config.yaml
n_layer: 10
n_head: 5
norm: "rmsnorm"
positions: "rope"
rope_base: 10000.0
rope_fraction: 1.0
qk_norm: true
extras: ["some layers without attention", "local attention windows", "shifted keys", "gated attention", "value embeddings", "capped logits"]
init_std_qkv: 0.0708
init_std_o: 0.0708
beta2: 0.95
schedule: "wsd"
train_tokens: 260700000
dataset: "wikipedia_en"
Each number is 128 + 32 x the weight over its row's rms, rounded and kept within 0 to 255. Layers, rows and columns count from 0. The size above them is the row's rms in percent of the matrix's.

# layer 6 MLP down (transposed), 1280x320, rms 0.0513, rows 6-58, columns 192-255
size [108 104 100 104  99 105  97 103 100  94 101 102 100 107  98  99  98 108 106 114  97 101 101 101 100  99 100 100  99  92 109  98 102  97  94 104 109 104 101 106 102 107 101  99 100 100 104  99  98 104  95  94  95]
[[144 174  82 172 116 140 163  90 121 142 114 105 139 119 117  97  72 114 225 101 116 162 101 151 115 151 138 130 173 138 118 129  81 129 139 156 135 197 124 137 160 135 129  72 156  98 169 146  88 119  69  48  88 108  70 130 107 113  95 120 165 166 136 146]
 [137 151 176 131 165 111 183 131 151 128 190 119 146 127 142  97 136 103 114  94 164 140 131 147  75 108  90 161 139 110 185 123 157 113 101 110 144 150 126 137 127 124 152 136 170 107 114 121 120 135  77 149 108  45 152 113 106  68  79 124  34 141 118 151]
 [117  83 164 136 101 119 158 131 143 129  68 186 181 146 173 130 126  98 129 154 125 125 177 144 124 108 161 149 152 119 125  97 128 116 108  72 148 123 151 179 167  81 116  93  96 132 132  53 132 155  86 160  42 139 127 131 132 107 163  98 196 131  42 159]
 [146 169 100 164 128 122 176 124 105 101 133 216  77  76 164 125  98 146 110 107  86 104 202 131 132  98 183 114 108 136 116  98 122 149  98 132  76 138 183  98 164 112 125 129 126 194 137 116 153 185 127 157 122  99 105 149 146 192 147  52 156 146 113  77]
 [ 99 151 118 118 103 138 103 172 106  82 137  97 151 123 135 144 116 105 171 128 160 127 101 166 178 176 137 151 168 113 135 168 170  78  93 148 140 139 155 193  99 154 101 192 165 125  61  97 118 102 119 177 115 158 131  95 146 116 112 186  96 200 141 112]
 [ 93 144 113 112  98 135 170 131 160 111 142 133 121 177 179  89 138 179  50 128 138 156  94 195 187 122  91 157 134  52 113  99 170 115 134 118 108 152  89 152 161 130  96  42 158  72 136 125 117 145 127 116 174 147 183 170 118 106  96 134 146 119  77 182]
 [ 82 101 175 175 121  44 180 147 162 156 120  90 142  78 155  53 160 117 134 104  72 132 111 130  90 180 126 139 125 129 159 160 169 129 145 144  99 108 113 157  92 181 145 148  88 108 103  77 167 107 116 119 141 122 136 148 141 107 113 100  88 149 109 174]
 [101 106 146  77 107 113 151  69 105 104 113 107 146 196 106 110  79 102 106  41  86 131 115 157 147 224 131 176 103 103 102  87  94 153 140 158 116 140 146  77 125  92 138 172  84  85 133 140  83  94 123 108 161  83 104 153 116 112 104 142 141 193 109 101]
 [187 106 152 166 145 111 132 161  88 154 145 143 110 158 167 157 124 147 149  94 122  69 103 192 131 114 151 165 110 136  98  41 152 160 140 119 189 199 132 146 122  84 154 157  98 111 151  97 156 154 129 154 137 127 156 186 137  91 136 140  70 104 113 135]
 [128  93 120 128 128  84 143  78 112 171 140 118 103 100 196 106 104 133  94 167  77  96 125 109 110 143  85 127 106 145 105 155 103 149 159 123  54 159 127 108 105 104 120 184 109 132 176  90  90 130  95 112 136 166 121 138 159 105 138  72 143 134 103 123]
 [171 105 177 135 120 135  77  87 214  67 157  96 129 133 127 132  89 127 138 145  98  80 148  54 129 128 135 114 146  86 145 129 130 130 150 106 164 116 129 168  96 136 123 129 167 112 139 170 103 129 130 111 209 146  99 132  74 109 150 102 114 139 140 140]
 [157  90 161 113 134 170 132 145  91 180  86 154 164  96 188 120 105 125 134  80 132 116  99  94 103  84 156 136  82 211  97 126 103  84 142 106 100  84 157  97 118 111 147 126  76 165 139 143 112 141 147 101 172 153 104  55  77 139 135 121 143 119 137 124]
 [178 118  87 131 104 121 145 101 148 126 126  41 186 142 146  86 165 114 129 103 125 132 142  42  94  95 159 149 136 128 108  95 150 154 140 154 166 109 125 121 138 127 158 123 150 149 172 180 127 124  69 137 147 106  73 185 189 167 115 156 125 127 147  85]
 [137 176 172 207 124  79 121 141 140 101 133 117 150  73  92 154 146 141 108 155 154 125 125 139 177  97 115 118 132 153 176 164 160 107 164 120 120  59 138 100 120 112 156 119 113 110 109 129 106 157 141 104 125  87  89 158 125 149 147 119 141 101 140 130]
 [ 46 182 143 115  79 142 101  68 126  84  93 154 136 173 128  54 126  70 128  98 115  83 125  98 139  84 118 113  78 102 179  79 125 132 124 120  96 120 104 198  97  87  85  70 185 145 166 109  74 106 127  99 137  77 163 149  86 139  94 112 146 106 124 179]
 [ 87 142 154  99 146 107 154  87 189 117 140  97  86 124  76 191  97  80 142 100  85  81 115 115 157 174 182 119 103 156 134  89 138 160 114 154 140 158 113 101 112 100 117 141 180  95  96 116 155 148 136 144 135 104  94  97 148 168 144 128  81  99 110 118]
 [110 133 157 155 129  90 138 163 145  41 105  79 134 113 135  85 127 135 105 146 116 118 109 156 121 105 163 144 156  76 147 189 118 143 137 176 125 133 169 117 125  89 139  93  80 150 145 149 184 109 127 103 145 126 146 110  92 135  98 190 119 136 114 158]
 [151 100 158  84 126 120  67 101 169 142 136 101 137  84 130 110 100  86 166 146  24 145 148  95  86 112 171 151  80 105 145  97 123 154 171 171 101 119 153 102 147 171 161 143 143 124 131 141 167 155  79 189 114 125 149 185  82 183 127 163 108 154  69 140]
 [120 185 181 142 149 138 122 121 135 133 104 152 137 135 184 107 178 167 139 125 144 139 116 162  52 132 134 183  94 131 115 128  89 189 157 107 152 141 148 150  86 103 155 213  92 144 136 198 186 115 163 146 130 157  84  75 135 144 129 147 126 105 190 127]
 [182 161 129 165  93 109 108 167 172 108 117 113 125 112 169 140  99 124 105 137 167 110 128 122  74  58 102 155 139 138 122 108 139 117 157  85 105 107 112  53 134  98  34  74 168 147 129 128 177  99  76 107 126 123 110 153 153 134  93 105 200 137  71 119]
 [118 116 163 113 232 133 147 152  80 174 192 145 133 147 162 126 148 102 121 178 142 125 133 131 102 182 150 176 120 144 100 190 116 122 140 148 122 121  68 163  63  89 124 165  99 121 114 138 133 140 167 111 173 111 152 201 123 127  90 109 102 100 126  71]
 [149 132 140 114 116 149 131  85 117  95 171 123 148 130 145 186  77 146 125 152 105  87 136 176 148 104 117 124  79 139 147 141 113 101 164 146 162 166 165 100 151  95 128 104 119 197 105 118 137 152  84 140  74 109 150 153 170 112 155 107 141 130 132 118]
 [136 156  80 149  92 142 130 182 154 184 108 143 121 116 132  62 140 121 129 147 167 200 237 127 158 102  70 129 104 109 143 103 126 105 113 188 137 126 150 161  99 120 144 148  94 140 164  99 103 173 173  98  92 167 129 136 204 101 148 139 124  82 117 127]
 [ 90 113 173  90 173 100 160 110  67 153 198 134 144 147  54 148 140 148 176 131 104 147 139 113 170 176 157 195 133 136 151  66 111  45 111 144 142 105 108 181 107 148  68 121 103  99 122 187 135 152 133 123 156 146 108 143 128  94  67 128 128 134 177 103]
 [ 94  92 139 143 163  78 154 117 153 141 121 157 121 139 137 152 136 114 130 167 149 119 138  99 149 169 119 178 120 145 142 186 123 107 133 130 190 161 116 149 132 160  67 199  83 141  74 144 126 119 142 142 124  55 135 145 141 120 199 134  82 114 136 159]
 [ 83 105 163 126  72   0 126  93 176 153  86 116 160 137 124  99  98 124 110 173  68 139 149 109 114 128 115  81  65 123  77 146 154 176 106  96 131 146 131 135 116 136 115 142  55 118  94 115 133  90 101 117 150 131 170 118 129 113 165 118 170  90 160 132]
 [150 100 180 129 132 157 121 113 100 162 131 100 187 134 180  78 127  52 206 168 169 131 177 135  94  99 201 141 105 154  89 141 159 139 162 120  76 117 136 150 151 195 125  78 121 136 134 145 122 112 125 157  82 103 123 138 111 122 172  95 136 148 134 133]
 [ 86 175 107  89 123  82 145 144 123 116 143 133 171  34 124  95 100 132 130  53 143 171 112 153  73 168  99  96 102 126 161 148 115 108 134 124 124 121 157 122 118 125  89 153 121  99 172 136  66 105 117 164 126 129 139  79 213 105 162  67 134 170 147 114]
 [146  97  86 178 146 163  90  98 189 117 144  66 161 157 113 110 141  98 176  77 112 156 137 112 134 104 111 113  61  92 111 136 180 164 132 127 107  96 142 116 147 112 170  96 115 105 100 132 124 134 128  88 165 116 174 114  98 157 114 115 173 170 106 109]
 [116 120 101 148 106  92 188  79 120 107  81 140 110 167  64 102 111 150 156 119 181 176 100  99 102 119 134 169 163 132  56 148  86 108 139 150 163  97  90 109 175 151 106  73 137  84 118 158 148 168 101 127 129  99 119 140 112 189 194 195 166 119  83 150]
 [122 123 118 106 142  86 155  97 116 162  72 112 110 119 112 184 105 111 182  70 169 216 138 171 118 172 122 179 116 123 120 143 116 143  97  87 188 106 153 143 104 109 153 159 134  79 197 142  92  74 149 114 101  99 222 104 170 144 179 187 104 140  64  47]
 [145 105 163 139 141 159 126 163 162 118  62 151  93 121 161 116 161 146  93 151 152  96 132 156 122 157 125  90 148 132 132 147 162  99 112 127 107 143 103 146 138 117 129 116 136 128 150 138 134 129 111  92 107 156 103 171 134 139 129 109 144 159 147  70]
 [157 153  97 154 124 157 140 185  82 142 165 156 129 130 119 136  86 177 107 122 140 123 105 151 122 121 145 148 102  86  84 134  58  79 134 130 183 132 164  95 120 148 151 158  73 145 144 121 134 160 165 136  80 113 148 128 126 168 161 209 117 170 146 139]
 [130 118 130 111 137 161 133 153 140 134 182 179 113 170 133  96  84  86  91 124 105 106 121 172  82 100 141 196 129 107 128 118 140  83 157 163 178 190 111 168 156 137  92 137 144 159 142 167 117 166 147 119 139 153 114 132 151 135 152 165  91  97 111 109]
 [122 109 136 120  59 134 171 122  58 135 111 125 112 116 128 129 155 146 195 150 122 104 171  97 176 148 110 113 124 166  57  85 151 173 123 134 157 100 133 167 132 132 140 114 125 102 156 167 133  67 133 115 148  88 125  63  94 113 115 178  79  91 129 101]
 [ 81  92  93  86 183 125 113  85 120 175 199 152 106 194 151 120  93 140  75 109  69  66 127 114 109 156 130 138  95  84  84 127 145  91  96  77  87 127 121 147 126  82 203 128 149 136 163 100 149 123 147 121 143 157 148 166 100 121 129 117 132 192 123 138]
 [162 156 147 136 135 128 194 141 137 149 138 144 168 128 165  82  59 144 112 121 112 141 175 172 113  95 144 109  76 167 111  91 154  49 122 158  91 146 154 139 141 103 197  96 167 145 102 122 129 133  70 101 120 135 132 104 116  89 112  94 184 180 140 128]
 [137  81 149  78  85  20 133 149 118 157 153 127  95 112  81 158  87 123 169 143  76 174 130  81 109 109 107 161 142 122 143 100 130  98 126 102 120 158 170 191  69 142 125  88 151 135  99 105 161 110 106 101 125 118 100  75  97 129 143 120 112 199 161 103]
 [100 136 119 150 162 138  72  70 141 189 170 100 110 121 120 111 124 177 136 139 151  98 192 156  95 138 137 160  59 108 115 111 170 127 117 130 168 136 127 122 161 164 119  92 120 185 136 132 133 124  93 117 108 120 101 141 153 110 109 100 136 106 120 141]
 [119 144 132 172 192 141 115  64 152 165  36 169 162 135 108 173 152 104  99 129 170 114 156 156 108 160  83 130 131 125 116 122  94 153 135 123 172 154 144  99 150 178  91 157 131 110 109  95 108 112 155 186 110 141 133 148 186 143 144 116 135 105 103  62]
 [ 56 157 144 141 133  74 100  96 137 164 140 118  83  97 140 142  95 145 127 139 141 157 147 155  98 136  99 115  59  88 161 120 131 101  92  99 113  99 127 122 127 199 158 134 144 150  94  83 154 135 131 141 129 151 153 143 100  89 180 159 142  99  91 154]
 [ 92 131  88 104  62 126  95 163 121 144 135 151 170 123  91 162 153 137 118 108 162 143 136  97 165 146 110 124 180 191 138 102  97 129 157 148 129 112  84 180 109 108 108 146 108 206 149 155 110 156 101 129 179 162  80 115 170 121 185 108 123 136 122  94]
 [152 171 133 145  95 155 108 102 147  82 145  62 116 100  96 120 105 214 122 133  87 151  76 136 155 198 184 159 107 139 178 154 172  73  78 139 155  82 121 156 118 201 165 139 176 181 100  86 110 130 162  99 180 150 131 138 137 110 169 116  93  84 134 152]
 [129  80  53 131 140 143 138 126 176 105 109 151 122 124  98 121 183 141 136 102 140  95 120 127  82 185 118 194 128 141  90 170  86 135 137 102 114 129 134 168  93 183 137 159 131 139 107 120 128 155 141 116 195  73  82  93 107  56 134 145 113 104 191 100]
 [162 130 112  95 109  75 162 145 135 152 190 148 133 109 119 129 135 154 184  85  80  70 154  77 138 199  90 116 143 169 136 153  93  91 161  99 150 128 142 122 129 153 133 172 131  86 116 178 178 165 162 172 140 133 150 196 154 122 147 183 149 100 127 105]
 [161  76 156 129  95  94  81 140 184  71 117 199 115  86 109  50 148 138 180  89 129  92 123  90 133 137 111 165 146 114 132 199 158 123 168 108 121  91 127 208 101 138  88 139  71  81 119 179  23 104 118 121 130 134 140 125 119 121 116 137  88  38 141  89]
 [178 118 107 116  90 134 104 154 102 181 131  87 120 139 140 150  92 137 132 186 113  95 104 165 103 160 103 139 155  90 102 161 136 134  94 133 103 137 167 116 167 184 136 155 122  80 116  52 146 141 153  95  83 116  92 126 110 180 162 120 153 140 119 168]
 [155 181 164  73  74 110 138 120 146  94 102 152 156 107  92 119 163 141 117 111 108 200 141 135 173 113 123 131 180 144 102 101 148  92 131 149 152  98 101 158 109  80  91 170 106  98 135 168 194 119 117 130 133 206 134 152 213 126 129  51 169  83  91 138]
 [166 193 117 181  74 178 164  85  76 180 148 104  82  85 132 168  98 123 108 184 129 114 147 174 117 132 161  97 192 143  95 135 128 160 146 161 153 170 133 117 122 164 152 173 174 110 146 136  93 152 103 126  94 113 118 185 177 123 127 108 105 148 130 123]
 [ 96 131  62 153 131 108 141 132 160 114 202 180 156 132 137  83 163 129 120 119 131 108 154 130 118 154 157 151 124 145 188 149  87 115 103  93 166 130  89 192 117  92 181 100 116  98  76  84 102 150 120 117 154 117 114 136  68 123 114 133  78 134 177 171]
 [117 152 107 111 187 147 186 117 126 132  87  77 169 124  88 127 122  89 184 128 120 147 145 204 104 162 167 109 164 159  71 188 218 144 151  79 173 141 140 105 127 119 160 156 118 151 152 121 145 150 137 153 107 155  92 178 125 173 170 121 129 160 109 137]
 [134 141 142 100 143 155 144 154  71 115 128 178 196 110 106 133 161 122 114 164 144 106 107 117 172 141 142  79 128 117 119 181  65 153 127 127 163 139  96 160  80 104  88 156 138 121 164  93 132 119 146  85 145 121 153 143  87 117 139 129  52 142 105  95]
 [121 170 103 139 192 122 113 107 150  72  95 115 154 115  59 149 157 152 145 119  78 145 105  28 135 111 123  92 141 169  48 102 173 135  96 100 139 108  99  73  98 171 115 147 152 136 134  91  68 161 103 151 171 128 135  95 153 118 154 143  61 135 106 152]]
# layer 6 MLP up, 1280x320, rms 0.0618, rows 7-58, columns 192-255
size [108 106  95  99 105  97 101  97  93 101 101 103 102 103  97  93 106 104 104  93  97 105  99  99 100 102  94  98  91 111 102  97  95 100 101 114 107  92 104  96 116 102  99 105 101 105 103  95 105  95  98 102]
[[137  69 130 199 164 139 150 152 128  63  97 144  79  94 170  93 127 113 143 150 173 122 139 136 118 107 163  75  78 137 141  81 140 104 128 120 165 174  97 105 127 125 161 103 159 113 104 109  85 141  69 119 155 121  87 110 139 153 144 127 172 152  94  87]
 [116 171 136 128 177 134 140 194  89  54 120 153  63 128 136 119 112  68 157 172 136 132 115 153  82 106  75 107 115 117  92 110  95 171 130 129 103 153 167 149 157 120 149  93  53 124 146  82 108  63 121 141 112 120 184  89 146 103 105  82 140  65 161 160]
 [108 143 150 156 141 167 196 134 141 120 132 131 106 188 141 139 155 146 140 140 171  99 127  92 120  67 175 128 108 115 114 114 151 155 128 135 123 148 140 178 203 148 200  87 143 108 152  51 154 142 161 176 157 158 143 103 141 158  88  93 135  96 112 107]
 [157 124 105 114 138  58 149  87 142 120 147  81 140 137 133 156 141 160  96 145  96 142 140 117 147 171 187 147  81 160 101  61 161 136 149 169 139 136  87 124 127 113 167 164 144 113 127 100  97 125 100 100 109 132  83 147 122  51 145 114 156 161 171 131]
 [137 160 161 135 143  98  78 169 125 138 109  79 110 163 143 148 161  97 156 130 151 140 117 127 127  77 101 139 103 174 131 112 133 150 157 126 112 111  94 131 123 148  99 145 129 139 123 179 116 148 136 153  92 128 106 152 133 145 105  90  88  94 165 123]
 [112 124 201 151  97  94 179 151 123 120  74 143 106 148 109 161 143 103 149 134 174 144 125 134 136 179 107 162  97 141 115 131 125  82  85 105  98 149 152 102 118  96  84  70  90 115 194  66 109 147 145 120 144 113 155 111 123 114  69 130 180 149 134 106]
 [170 153 130  92 131 135 101 119  99  99 113  93 112 114 166  77  69 171 147 205  61 172 184 107 123 155  88 136  59  95 103 125 179 121 136 152  85 131 107 130 108  80 194 119 155 108 155 103  79 150 117 186  98 125 137 140 100 209 140 126 187 166 165 147]
 [144 186  97 158 138 104 115 221 115 126  63 175  40 144 101 129 133 166  71 152 151 148 161 192 135 173 100 136 100 106 140 130 182 124 111 171 161 126 108 161 133 130 107 136 176 138 133  96 128 116 126  91 100 147 174 118 169 130 137  87  57 129 131 158]
 [191 111 145  77 120 104 133  92 109 130 127 126  85 116 127 139 176 100  52  86 164 132 143 158 102 104 122 138 129 107 152 148 120 105  47 125 174  87 143 129 148 121 126 159 145 124 166 148 113 104 110 103 155  93 159 114  95 179 116 118 153 133 113 147]
 [132 116 157 136 188 142 127 147  81 101 120  99 148 153 158 103 132 177  84  87  93 150 207  96 206 100 116  96 200  64 137  67 164 156 113  72 116 139 158 164 129 107 141 106 101 154 131  61 127 144 114 158 149 163 107  89 100  95  85 113 148 175  89  90]
 [119 138 112 161 101  89 176 124 138 160 115 110  97 125 101 137  80 141 139  90  74 108 151  96 105 105  49  96 147 104 140 120 181 133 138  83 149 124 121 110 169  82 122 101 113 130 153  62 106  92 110 160  98 121 163 121 139  93 118 103 151 150 123  94]
 [111 160 204 171 138  60 137 119 123 120 120 109 110 113 118 154 141 135 145 149 137 103 131 164 153 182 133  97  95 104 151 144 140 121  66 125 133  74 102 143 190 133  93 138 140 135 140 117 113 147 166  92 101 156  75 109 130 130 174 120  99 122 170 112]
 [129 114 186 104 173 104 175 150 158 136 146 180 119 113 189 177  81 164 114 135 125 101 118 106 157 110 162 112 187 174 179 127 146 170  48 148 136 143 179 178 118  25 147  25 101 116 165 124 132  62  62 121 137 136 123 163 120 198 124  87 130 198 133 109]
 [161 114 134 138 137 124 121 146 140  83  91 182 159 104 183 159 118 154 135 126 120 123 129  82 111  91 118 103 109 125 111 132 174 142 101 148 154 161 197 105 151 161  92  87 106  86 121 120 112 134 103 123 114 109 173 166 170 144 152 118 162 130 134 123]
 [178 101 134 137 151 150 121 109 148 132 157  84 142 117 183 127 128  96 117 147 117 183 116 130 112 136 119 130 190 120 104 129 134 114 112 145  94  81 133  85  81 133 169 169  87 132 160 132 113 107 101 166 130 140  93 152 113 170 133 141 163 147 140 131]
 [123 128 109 210 105 104 157 127  97 127 167 114  92 168 138 114 132 181 114 152  97 137 145 141 145 134  95  40 172  96 131  62 168  76 161 133 122 142 104 170 108 125 164 173 131 148 159 119  78 149  89 167 128  74 138 117 135 105  79 122 167 138  97 125]
 [143 136 184  84 175 125 146 142 117 127  85 124 130  79 156 118  79 132 147  78 104  93 153 106 147 147 204 143 106  96  86 106 100 112  90 130 117 160 127  83  96 138 137 140  99 143 128 135 140 148  79 132  95 136 158 200 142 161 160 116 154 166 163 103]
 [ 98 127 112  80 101 111 137 158 109 159  49 117 113 190 197 116 108 159 109 143 203 146 125 140 139 114 100 131 167  96 141 127 131 158 109 134 126 142 127 153 161  96 168 100 109 122 193 112 136 176 134 150 111 147 116 156 118  79 107 182 129 108 147 121]
 [106 115 120 156 134  67 159 107 132 115 106 143  68  42 124 120 114 151 106  99 162 113 134 110 165 170 111  96  88 120 184 136 166  85 142 117 106 168 140 107 183 122 124  62 167 184 109 149  81 112 135 158 112 178 159 125 161 118 156  75 135 154 188 124]
 [142 132 196 106 150  87 210 164  85 154 132 171 122 115 191  92 144 152 136 126 123  77 143 142 122  49 148 102  95 134 141 113 127  72 126 112 113 117 119 146 145 181 158 141  77  87 154 119 128 121 142 119 136 197 190 137 165 162 146 151 166 152 131 141]
 [143 172 140 157 116 123 144 106 192 171  98 144 142 189 166  84  44 117 121 116 102  90 137 132 130 139 102 159 103  66 202  86 187 140 180 136 136 168  95  77 131 128 116 147 121 167 115 139 115 145 159 107  83 114 117  90 147  94 101 147 164  89 133 166]
 [141 174 108 121 101 196 144 130 160 142 140 128 124 128 142  96 192 106 185  82 116 134 137  99 122  93  90 144 108 187 140 111 167  90  73 105 107 128 133 182 145 142 109  83  95 133 151 150  77 186  90 175 117 113 137  67 139 105  80  56 100  94 146 142]
 [156 103  40 165 191 151 154 105  93  77 115 121 106 149 142  74 137 105 180 128 136 121 134 161 185 103 152 109 122  66  98 112  83 136 132 116 134  79 123 141 115 108 125 122 196 165 163 111 108  74 173 137 124  98 150 135 100 120 171  93 128 120 169 144]
 [ 97 110 145 169 118 140 134 145 159  84 129  82  90 169 160 104 185 119 159 142 119 125  94 127 117 127 130 148 140 145 127  87 113 120 140 137 114  87  86 156 141 152 100 121 108 149 147  75 147 160 163  90 122  99 150  63 190 105 106 122 165 130  85 150]
 [105 143 141 187 105 159 170 145 147  61 114 180 107 125 216  70  65  90 105 167  69 141 145  88 150 114 116 108 157  59 103 105 187 136 136 131 106 132 113 136 124 122 106 155 166 117  65 155 167 138 138  80 149 158  86  90 140 119 112 118 156  69 136 139]
 [165 124 115 165 153 105 129 177 123  96 111  97 130  89 152 118 167  83 139 120 187 135 136 148  85 127 131  84 161 139 157  61 137  52 116 116 137 112  98 102 194 117 136 128  64  85 170  91 116 125 135 114  94 167 122  96 148  39 125 126 151 187  74 163]
 [144 131 111 135 124 175 146 109 102 155  71  93 114  42 171 102 139 119 155 224  60 139 171 151 130 149 116 143 145 169 175 104 173 160 126 103 186 140 130 110  90 147 159 146 132 173 143  93 144 125 131 102 143 145  93 174 129 129 182 168 160 156 106  87]
 [164 180 152 132 134 130 119 165 171  80  84  76  72 130 138 151 130 142 149 116 166 117  82  93 162 145 183 126  99 206 165 112 149 160 129 151 101 111 101 145 123 133 169 168 100 125 161 116 100  83  99  78 138 198 127 131 160 169 195  94 113  91 144 111]
 [ 92 108 117  80 112 101  97 152 145 118  92  91 129 146  96 114 163 146 140 111 173 170 153 120 192 111 138 139  99 103  81 124  94 173 109 114 116 137 114 137 111 148 108  82  99 135 137 207 115 146  44 138 121 130 156 108 172 108 125 103 133 118 145 154]
 [149 196 110  93 163 168 140 142  69  87 127 122 133 130 149 148  54 140 157  51 179 147 118  96 112 141 102 147 117  80 138  77 147  97  90 184  83 132 135 183 137 125  97 136 147 103 186 146 127 136  62  58  87 129 178  94 141  97 143 107 170 186 140 101]
 [139 106 126  82 178 129 116 189 135  42 136 116 126  92 146 164 123  98 125 137 172  95 113 101 143 108  60 112 132 140 128 131 117  84 157 162 163 137  81 141 119 183 152 139  97  80 179  88 118  70  80  72 122 121 162 130 173 140 117 141 147 119 143 115]
 [201 130 136 110  96  94 110 148 149  79 168 141 158 154 147  89 128 100 113  85 136 134 119 103  74 125 145 156 141 120 125 141 192 165 147 146 153 112 137 160 179 108 122 135 133 123 155  67 125  77  59  70 115 114 180 150 160 129 147 112 110 158 118 115]
 [149 140 119 130 172  90 156 137 177  98 149 187 106 107 128 160  36  90  97 136 159  91 199 119 179 173 110  97 162 107 128 140 179  55 116 122 194  97 142 180 189 154 135  88 118 164 102 122  88 142 144 133  79  99 114 125 132 108 173 150 116 194 129 107]
 [ 97 130 168 133 152 103 186 127 103  82 116 156 126  87 136 125  93  82 129 176  54  77 161 121 137 110  81 116 171  80  86 102 139 129 181 176 103 154 109 165 112 119 127  94 134 159 152 124 140 194 133  71  89 121 115 188 157  94 111  95 125  85 175 124]
 [139 216 146 140 110 142 147 148 168 103  80 112  98 122 197 156 121 123 100 205  96 171 167 133 143  93 120  75  93 166 144  96 169  79  78 117  98 191 110 118 155 150 115  91 132 141  77 102 142  86 147 153 125 160 151  89 183  60 141 154 116  75 169 178]
 [101 141  74  71 169 137 172 135 135 202  91 140  83 125 160 129 102 130 122 112 101 168 147 113 113  97 107 117  87 124 130  99 184 142 100  85  45 129 131  90 151 103 166 153 184 191 115 108 130 139 130 151  79 127  88 154 120  94 133  98 126 145 143  79]
 [112 178 100  94 107  76 142 118 162 102 167 148 161  88 126 176 163 148 128 142 150 100 106 118 131  87 148 139 160 142  99  79 136  40  87 117 142  93 137 191 188 145 144 165  91 114 124 143  99 144 109 147 126  78 113 143 146 165 151 105 163 161 148 109]
 [109 104 113 162 121 151 136  92 197  80 128 138 162 200 137  92 126 143 102 126  88 108 135 122 150 176  89 170 175  53  96 109 156 163 116 171  77 140 113 168 116  88 161  64 135 138 107 109 174 143 140 102 129 171 142  94 129 176  95 155 111  94 145 137]
 [146 153 169 122 156  96 114  70  83 116  98 121  99 177 144 150  92 147  76 150 153 158 111 109 114 162 113  99 137 168  55 162 110 153  91 145 111 174 124 135 130 114 172 110 197 139 109 106 162  87  94 152 127 137 140 116 166 113 101  57 134 179 166 104]
 [156 159 124 135 106 167 160 176 129 166 126  95 120  82 201  90 137 159 101 150 146 135 116 115 190 101 175  84 171  89  90 110 143  88  62  58 165  93 122 112 122 118 150 163 123 202 142 171 145 187  94 166  79 166 123 142 146  85 105  93 135 122 242  68]
 [120 163 121 106  97 122 114 128 110  99 106 122 165 128 128 172  99 163 135 153  87 171 149  94 175  80 130 149 119 147  70 112 164  84 138 110 147 122 114 132 166 149 115 140  93 153 114 187 140 147 103 136 176 130 159 106 173 153 184 167 179 100 140 114]
 [182 180  88  93 131  76 189 147 121  41 119 130 111 174 130  94  88 166 106 135  91 111 132  79 153  69 115 151 109 132  84 108 124 103 141 136  81 188 171 165 125 117 150  60 142 125 108  97  81 144 152  96 161 106 138 109 182 106 138 136 131 140 113 116]
 [ 94 112 146 112 166 127 107 178 145  71 113 120 110 156 207 141 133 151  98 141 120 157 153 148 186 183 106 146 120 125 125  96 158  29 156 140 166 144  66 141 159 119 170 159 172 161 238  74  84  99 130 129 113 150 128 120 150  45 111 153 128 129 143 136]
 [121 136 118 112 143  82 152 157 134 109 180 178 169 202 148 115  89 124 132 108 143 115 169  64 111  67 112 107 117 172 146 116 110 162 162 114 153  95 117 108 105 118 166 188 191 197  87 150 149 140 131 163 158 120 122 130 116 100 117 147 127 128 120 147]
 [162 100 113 148 154 122 185 176 162 155 118  79  94 101 161 106 120 188 112  90 142  54 136 112 117 102  51 129 163 107 162 131 173  95 142  91 164 184 138 129 113 121 176 145 158 192 135 101  97 171 126 112  87 160 137 105 103 140 120 134 108 125 141 152]
 [134 198 133 122 150  47 147 124 161 121 109 156 134 120 118 168 131 125 127  90 148 196 132 140 117 144 118 128 166  79 128 137 149 123 152  76 136 112 135  88 196 182 143 111 115 114 112 186 110  73  94 122 147 121 102 149 133 146  91  74 109 110 152  91]
 [145 126 206 191 223 132  90 108 150 173 152  85 119  94 205 138 149 142 150 129 170 149 127 140  82 161 141 132 180 131 118 127  93 127 150  69 137 116 126 145 119 114 139 113 182 174 170 131 163 118 107  87 152 117 143 151 139  99 149 103 139 118  89  89]
 [122 162 142  96 136  91 164 134  64 121  94 165  92 160 125 159 109 179 146 166 193 144 128 159 152  98 117 122  94 124 138  64 157 109 156 134 132 181 166  95 140 164 121 115  58 116 142  95  82  77 121 123  53 135  85  90  93 124 119  97 114  81 115  58]
 [143  91 131 151 164 124 157 168  66  89 123 156  79 169 154 130 160 146 159 151 104 106 171  30 152  67 123 108  92 132 134 116 159  98 111 144 141 155 115 183 154 181 166 119 117 128 148 156  74 189 128 141 143 103  88 134 119 128 113  91  79  97  94 133]
 [147 147  83 159 122 122 154 127  85 117 156 108 149 128  96 131 103  94 135  91 122 153 121 126 122 151  72 116 144 136 131 126 184 112  70 102  56 113 125 111  82 148 105 111 138 150 118 110 125  90  68 209 132  99 106 114 138 175 100  52 174 125 100 120]
 [146 176 124 176 135  84 134 130 150 120 135 102 131 135 160 185 136 173 115 177 136 195  92 107 174  99 103 103  86 126 106 170 220 127 186  72 110 177 130 107 169 132 130 132 164 148 114 105  78 141 103 150  90 103  88 122 158 140  68 130 136 130 191 119]
 [150 105 153 150 160 111 105 169 166 148 118 153 141 175 162 118 127 198 145 159  90 126 145  75 104 142 207  75 133  57 131 164 133 131 107 114  92 155 123 114 147 126 147  62 120 128 132 157 130  75 139 121 120 157 184 142 137 115  85 113 124 112 153 132]]